{"num_hidden_layers": 9, "hidden_size": 512, "num_attention_heads": 8, "num_key_value_heads": 8, "head_dim": 64, "intermediate_size": 1792, "vocab_size": 8192, "hidden_act": "relu", "norm": "layernorm", "norm_place": "pre", "norm_eps": 1e-06, "positions": "learned", "qk_norm": false, "attn_scale": 0.125, "bias": "all", "tie_word_embeddings": true, "parallel_block": false, "init": "normal", "init_std_qkv": 0.0208, "init_std_o": 0.00491, "init_std_up": 0.0208, "init_std_down": 0.00491, "optimizer": "adam_variant", "learning_rate": 0.000747, "lr_mult_o": 1.39, "beta1": 0.95, "beta2": 0.99, "lr_head": 0.0101, "max_grad_norm": 2.0, "warmup_steps": 377, "schedule": "wsd", "decay_fraction": 0.795, "decay_shape": "linear", "final_lr_fraction": 0.0, "batch_tokens": 262144, "max_seq_len": 512, "doc_mask": false, "train_tokens": 1529000000, "max_steps": 5833, "dataset": "wikipedia_en"}
Each number is 500 + 40 x the weight over its row's rms, rounded and kept within 0 to 999. Layers, rows and columns count from 0. Numbers have three digits each. The size before them is the row's rms in percent of the matrix's.

# layer 2 MLP down (transposed), 1792x512, rms 0.0209, rows 1122-1147, columns 384-511
103:517505489516538530463478508532549513519539475425428475590541462463452487497502455505455476537477532458421514453497496548520485491538491531415472490502447556511527521451545517481484506493509462494477548522441521529516514466529567556520555563517477558512451473476541521467561454505494469497473432444494536461479565450565519553526557490506591521498463526487562527515443487489527464517534
100:455468509419522468512529488492492508535447434456532500533464535531515475520491495498524524454537564423521517510471576438515507470452434475477514610518569454460539510517548510524536499529486430503532480492485563489520461553555531471464543549488531513527430416458428473534522482443525466507516483607480522467566543535605465530518485418588444540519479480487506483552478484559464460534505
102:452479469476458533475522533466494538498504510510545596490427500495484496497545463483477463485525475456503565538438418505416480488452538473508542467487525527536495525583520541557521510517541485467450472531531542523461492483493490526511465470536514540474550517517403458518510397480466450526498469473543452474457527525457498516512455452452491551491474481564429441426502551489480516527520
098:451625561476557511500542494585498534533471430537591514475526463477475527569496450469542476505460434489505514480520489524452491479572493459453480523502486536547552599530468582506492513530514476514518429547444448496499470465555511524517484511549511498517460490518482501421447530497458529522529458568510509589484506460475567523408539417577529416521451532551468508508558477491527518484489
101:532513512544469525480523533475517477508462576488531463527536449541488515537568500519496512484523489483498496452534468465465459518556511554507559445544561494471532512509456512502489514474498518519480483457538478436571491526462596530457515475535521442462487447480433508469508517491553520520443498487540489452501500481571441503496514496527476500559594472494518513500455427568542482579462
100:553449483485472493478487500577586510502485504513538501475461507537560469346410548566495536519526466497491505548460474503519405488475543515530437462554580528502541501430568518495489596537517578415463554444486541506436440491387532476497426551444456516446503466512487489492492474554466481548545474490589484462482554554431524531472468465500490512530540511515492543473465523601498480554514
087:502548540525512484492487484481537478532500499534487422558523512513527505481511609488525569399518460506585465493448541509505453521517542480498494557494480460493494544508473480460555516533481497429469499418437520447410478549465519477476450498491474516421542555533486497578409494573514519479480404469492577468489521463442499478530549449459461517479500492516519548527489505540470403514479
095:529480496503499488519510514473410475474507494548487543467518493446473534501496521503515437463447497528522494516591457493493514510475521507508492473444499478493494457464599521477553498547537497610525502506465468530555499453529540540500494494477593573540455528504515505482486462488479486481462480506457509412502529532517565565445472539461478488482458554477452422512414544480472520424525
117:504623523544562450548490533511538539468456490467518467511520483537495508522496478478494534501498490547491487547504509413484482527486521519475429487438559494489429461593468548509534521482548559434514482439440514461502506438503497453539549538451411511424526463495519555459461530482446492451552534527485519506509479461460516479464469518418550464528526584520448521552515486446550478595471
093:492544435455516477401553501483458486500528464472525534494479514485486481543465466481498408532519492514434496545482433445538476462513508552517447513439573525494536521491507533481554447550515515523478470508544465458428529496514520479490505478500594596487421561526472445596502441420475484525524506500506501489510479475591524520488503435491532546557522480432493490493422494539497491462474
100:468498503481541464558471491498518447497518500497541554466543485488548578509513548540507454516485447554515518515520481560442475508424536420477496458487515419529538548538521514459581534457519487491503564468577489523445504424450560507513513504500482477522528483571448545520541464489455496499478527454524477412502477525446540465549498489527479505498511491454446561452513564554507457482539
090:479502476483447510498457432491535514418450484561461497547499529476508446533455470452567468498572440445490475514467506471529520514410581607518506557535559496531506551442508520505537471521497492522435512532505468498458508456561474480453520579516501530445474532465490499470493438452501493492523477470538508500527477544481529482484531505530452488499529524520510465511529521499428473517521
092:491541597497489475513493470519471522496482452588517455527540434467464512537526473541483482500483480444518575514494476523527471497468513566422475495430439452471529518497480392551462559474473480440479556555586496560550456467537500602459461505470539500437594504492546523509587512455450533490481548459560483437487528562494512539519511526502547584498525513522432519451446538392505488492460
093:512506486552499418494582532525497497507450463442469459429526518552491488507497473460543550460507599450432429510566484454500546501516474517546545462499521473525445499531491467495505532461518550513445481476480475506500501479543508423491517547489517555461513476470507524494478497486518484457452505426519544561429529494472503487529447508575474546564584438489569490515516560491558493508476
105:509549500558540500579594545560511488453531476481406557440540460427524563443538440406418432453502591536499490505474451543519568520481550515522551499433503411488448521455484490471487562522479457562497510466541482540576500496484490557531558555533498542489525527487549500523496475523478488530453457481524510465457505473513497464510535453507530506568469443492472482526619472522492478521458
090:514528474506543561477454464517565525531529493506479528462470525485544428545516499470483454450539542522509419497540571528577488501457529488537601536500484421455463523494474485528518517520537504536379501454548526458506499481485514459541497517484528544541502530473529575506466439577491535525467568432551502482497556480448531518475463500497465482485438522544509488457519518518515481555540
113:500506519549519548478543520547441555459389420495512495467482461466519549571453552469467454542496418480461434441484543527516493512572491519518520516535504489494541520478496445526464487521462459504538520473506476495539492514414502564502552486549429508472531509480507466429510464465496471501531463520467486508452521544466512536518476475518515511492497493516535569445497435459534556506488
085:514543496483508426550457534448539527442506449451558489538473519518500510521501499513492534420496544452508472524475519560481461421455513464597455545496573405474444494495577420478507520446536464516481516518495485476583502469502486466537467475547524531506516530533505496550524526500460500487449482535450521500496626559575544518455597469460486494509450441479502439552426480512484482565480
102:563490480464479499443549480586536522561549504509509478526511479458530607506558490620503476483473468500510528431469530574456508488512528533470529466451450545563469484517562460498596495458466492476506539439537471495468464386485470511525446532452473454473530547461507467443571502512603528476474390520502467464468490437490468607509517482505431425531486399462558472496524528531495507505544
086:510464518472442438579474525541532483536438546474556480531515458462571560437539591527516598464489536465491555477458488493487482490487465509488524514454510505542573454498420505454501525537464476409539478529484504503535486440509438503498484497571520462517502487506482509509508548424457568498533543588495558488489532424466544489539469527459502505511454502534428546543530538578584570409516
108:476492484539544544487491476504577513471493493499426535538473494490482487532476505518535549480464503471478534480502491461509597476530499520525488495527587455548560544516507554443520515535529553536463494464469470454442452466492507517454510507444558558532488489523487486555493483523554487555501502543513522603508512559428505494511448555499506469524549568498536525478439490530593474529480
072:487514563532503517545478448523549459575508498488400551463471532479474461495486446572504547509460489573522544496534486519515499508493574483479449486499438466581536540431505554405507511515557550550511533480503461510485492462478565504519562503609453451519510427531507488479526515482516472452470472458551476509509486569452477494493498546508450465390498466464450465541434561550473511522522
089:552472458452518480419578482494442511483434519517527519450467506508555504437429467480498521525576540451537511437427508478463511475482540471461495450500575480497466464487451568489521464464452591457440470560524532498458520526515536518514571436483472468468501421474510618502466521447522498512539529558552518560475571480482447461515490517492482572427459534569437558521429509537526505557420
093:471549475600523483427493506503453510493490450459513475541519511511516534472560468517496465491567490508502517539550500445467504506450525446511514536531453480456455367501428527537517556343509488480502456545454489493500533430492507534500564519503472465476503488501479507510463591457469466491460474464497570553424514550481531501477474491490487454483469530487539516486467480513515460538487
089:480472529466549536485455525495598484483552504484461537460508513493563571539458553554494503408455521507500485496509537485519487490502510545521533508472552571451479435415535531532485470485494521509526471568521494491519454534455461562517521518436488558511495551492507554435501507459508541479519526572494479479581483455554482517558443525443518450556502525501520496503583494512464521511443
089:414492551473493455518565530544497485497546480474437507480482542518482525560505548483538455478566516515496510498455484616458494515459403562480583524501472535475525527606491500510568539523474594528474489493491514515484513481557556495443568541454471481525541476443522524531464480475545453473504560471491462473507459485476498496518510505546510500442417513444510521528474523486460545455439
# layer 2 MLP up, 1792x512, rms 0.028, rows 1123-1147, columns 384-511
103:449530498493496563461546446549402540450481469467462520415504509528536467550492468581488502491494425484526481472504448522513490423560500445510579442491513534453485454502505616509469484476595433492485484508526497454492502454480503472501479507504537517525448492545501422565474519514514495508467483473505481524488514495498515554506519479508536519509478529490555386459469487527524476534460
103:518469517497585432473503461491516531537573571502536499499524480481475439458466498529546535465549474521510522588487530469555476520538517480516538473524498522512558494452491487552502494475489513554534528429422442479543509522494432483473486489447523489486484582479504522536453576539546502486523461499517544447450537519481523471488514512478468512478503573472538506542453397518459474470496
103:582436496566483411459522517498484481459447498504562436434462531478516531507472563359493541526561447497529574533510508489504418455521545453498563515529509468553443487512522519458495486486471448492511521516513543534518474541538503449466487501464423541499514490514539433462525516502594497451529539435500496514535492525445485491527444583514549518553519485491469443461480450520508476529477
101:426489579510540548510459480500541503526430458483515552484456472513511465491490435481431520501527563484548513513558417426562458549457563454496518512439499499551500414462459463519466472514518525521540499513476510498556567520514507543457468487431510490478493524385460560513494559519497468507471588530567518414469462482441491534587506548503524511509529470475467473425493504529539461513437
099:558451546465506501520578551503471536546562496511561522522463518481544473459479496554523533454525508535472489529575475504511546507476506468480506483409496564495523416471507485440470479530467514517427522555516465468584536548530523450513474461439495474484418477494484580615432513505536426481459502497494513460553505518479495452464486527480517488537481484493455484464509519548466472563509
096:481515504569554524528547483488519530581554533450546526522500513539520499530494410543534502522511544513486439490520455420583451568445432389485443443474499549433509509467498445476500419492546470523469484564406461506592545562502525491446571469499500458518439489571539494487459532470510468512475592563490476466412515490546506540441564529540562557526551487447539459451468466460538499476489
094:510468482490535497493488469461512542549439537527504516558522514575533553504507451458505538509569487557495446511460596494496478527488489471496457465446532509480468516470464503508489465479539498429461476512523460490533551530523449472519514458499447551460544559473466543490578495473490515527593514516500536578462504529517493475594527489509505498507571427582505511530463470517499502450511
111:575466557462486502466469577518513532474475483489508522499473460518526467555451520465582490551490552491509461459560528518432603549501534445511498472504522591495496550477447478528466412509438498563411509458486576542516515523539443531492583436480485445529471516480533533575534471452510429489460546441440515464513473520528492467535509496532489500512482471498484502448487488523540501432458
096:473546496424490537427535549561510573492527517543531495470494513496480429498447552501528524545522420498552439505476470463514509486533518447490508473458542490486515533517570483538507492541566441504478519546573480515476464520479533476481485504521493530495517473556457536454519556510507444474519524481490496535485474472433414489530490483503505445488493583520496493519482522507537529527353
105:507505472529452549496477506501446507488577551463554482404447430514435492540519454430557509473501447473484535526496452535601465529511456518500548586506462585515576449478452569540479474525496470489457460464468516477490531530510429475499471436454481432529482494496460503479522553533513526499547537511471495486476551494455507507508469495503501515505540526494485442539524495492548521478493
099:508505509488431581503484561449434548461438541523435498406433526502447501448533522445470473466470499494602421566497498430497465462494508460570488591426544502472484398436532392497447470542481428489523476550577492522530431524447451514486606490455482548509528484457524458426443522489481434457538494542547492476546511447541512554446518462526527534477417514407534502505515483522534533552504
099:501510479547529439513512554506590502556513508499505527549508547502512530519496467487447508472548513521492448473510469510514537543504460443490539441492474496429519484484489515511503509478392571542499522498389486528471457523546502498532496482530460444483537492573484472535425489473492520465499487475519617475339556454536492545524527538533503532487519421482482434514493531522404532490508
093:514521455498486486485559537491397480425512537559501431519503397516481522548510474441499511496497461472518445490502510485496496452490539460536487486492508547474521545487545506507447545427510501479448518546504493463576457540494484461541510417545513470486429460500494564490574539472520510478581485527520480488506475494514436483460473503548498482551547450488483498485497512512531552513510
100:473517496496480463485535529499500507483424483547581530518512515559608493478507506452532515555472462509524480470524569539466488496527565513465538550483509505496496529472539453490467525500497472439478476500521513507545469592526447439496508434423463511507464503503505479495512422468525558483505491491456594470524538435532431495546555493522498494467515509512482464429507491530457548470533
092:541425506527487516465489491483499482456529435531603537506520476513513491457442527496530484489543509518493565473481443488516477499454555436530537503484575593537525476528465495452438517469499559490582465483508503541496539495547464547454538535481457451547521505503479446548567575470603481505502450467512545453526482413502470476469478479494604589578478530510470446456499470450540552463554
107:578474521519523395484493540504565516546494557471462479518498492568455553444486505491548480492563514486443573479419481417503494505484427476553467511509456494521541422536532515533487508430434515551456458572526513504482495489529499502489545485493409576453468485544517471503524554499487490489498508486498469513414494557513544584478469571563453517490484468537533493507474474514494519461531
092:441471519529453497493547463523471482494460604492517515503485528466467528507556502515412459474482468534515535479529496481503600448526500441456563474567523549520561518487498559511492555473486498488561503411469541515421457480540532481485550498485460420504445485488464455496520480546488503552555501518528519451486466440430492524498465468496514490513470532535507509565484529521473479456495
099:470528488473553504473510505485516525539428463495564527438495462569488520556437492499570466539573438458517542465551528470502552519480515556507530425501546565498530493452456465504577516521578434555496481418488526465497549528503472546536514516540512517596522537477463488532425458537575477510456566553476518559512564470448556533483560533490484481516453487490514474490525478492512496528443
087:506439544523465512475533553482540495407561484504458413429437440542480502542399465540539489497502427419464565515444472494496551500550522509474543599575540507514558512531642471518520458494498466514497526591470456524459528484495525474506514458520483523518524500512429491440499502480488501493457489502487464501524512534538464498540528483534478441506480488511509534455512474507550538511416
103:462471494437480438506470491493497514491498479466558477541460443485439474556516403384451468472505545462539464525546475411484521505513433562494532450492448524505523420521536475448483420442493494513530509484445504462479557521530546493503482437515461513468525592446487511478531547511505452541524480615515473468464514524522476437514475461515461584513487429564551496452525496525549529540486
083:473473529508487452479473493484482513414481553538517466516565455506499535553442417526483483504553517419460447472401552434483522528535512509502485491513578507428530466473500451472436464501505508484508499508536497513496485418564480519489528468529508433478526505535517515494540526506478565473489507480541531421559560475517454435498496518562498532527493497438483503559473545514543516520537
093:500462463430539543493521466506506478549417478477510530437493470526498509517534482494484447571529411431507433494560544493496553478446508440516488430493527578524520523551481491517566549498547543444460487505487482489489474587505465582464516525440493470482512569461531527512481469519492436473509502537531470445525526486539533470500473507515460533497537456422539385464470495508460518511454
098:544450477588432539501609441529523485539525580538513468450488514524450492485437494454504476542558485548524513573501475490559451523508526506514485522478549484514542533484558485568502484560535402446592471470548458473480495470518453470491461431467498537557417508547460523452552449557537533473567470480507569548499508453539473475463516456485570516454408498542535471565520517553499446505538
091:510491543515549509448507529524489503445498426529569577489422545512480446460517529417443549424575468520499480474496479536526535519448523461523430492452539519505476419431497531519450489388494499496470521462455466510521499496544523538518524537589483408475483403535515526494487534567594545548594606509605525490451512460453534428507444500486443609485473496482506413590478467520542496588519
092:562465514490560519420486502458541531470447434517559516480490519490477457452499440517511521531540525506538494503553582484543506520514568500463572425439528490545522503463483533566490428554538484523495501516524412480555475492546493491470496444489463509503418461483470545514596514513544492474490589482532542488503486525464491521464548493530491508517528542444545465515549469528519547525496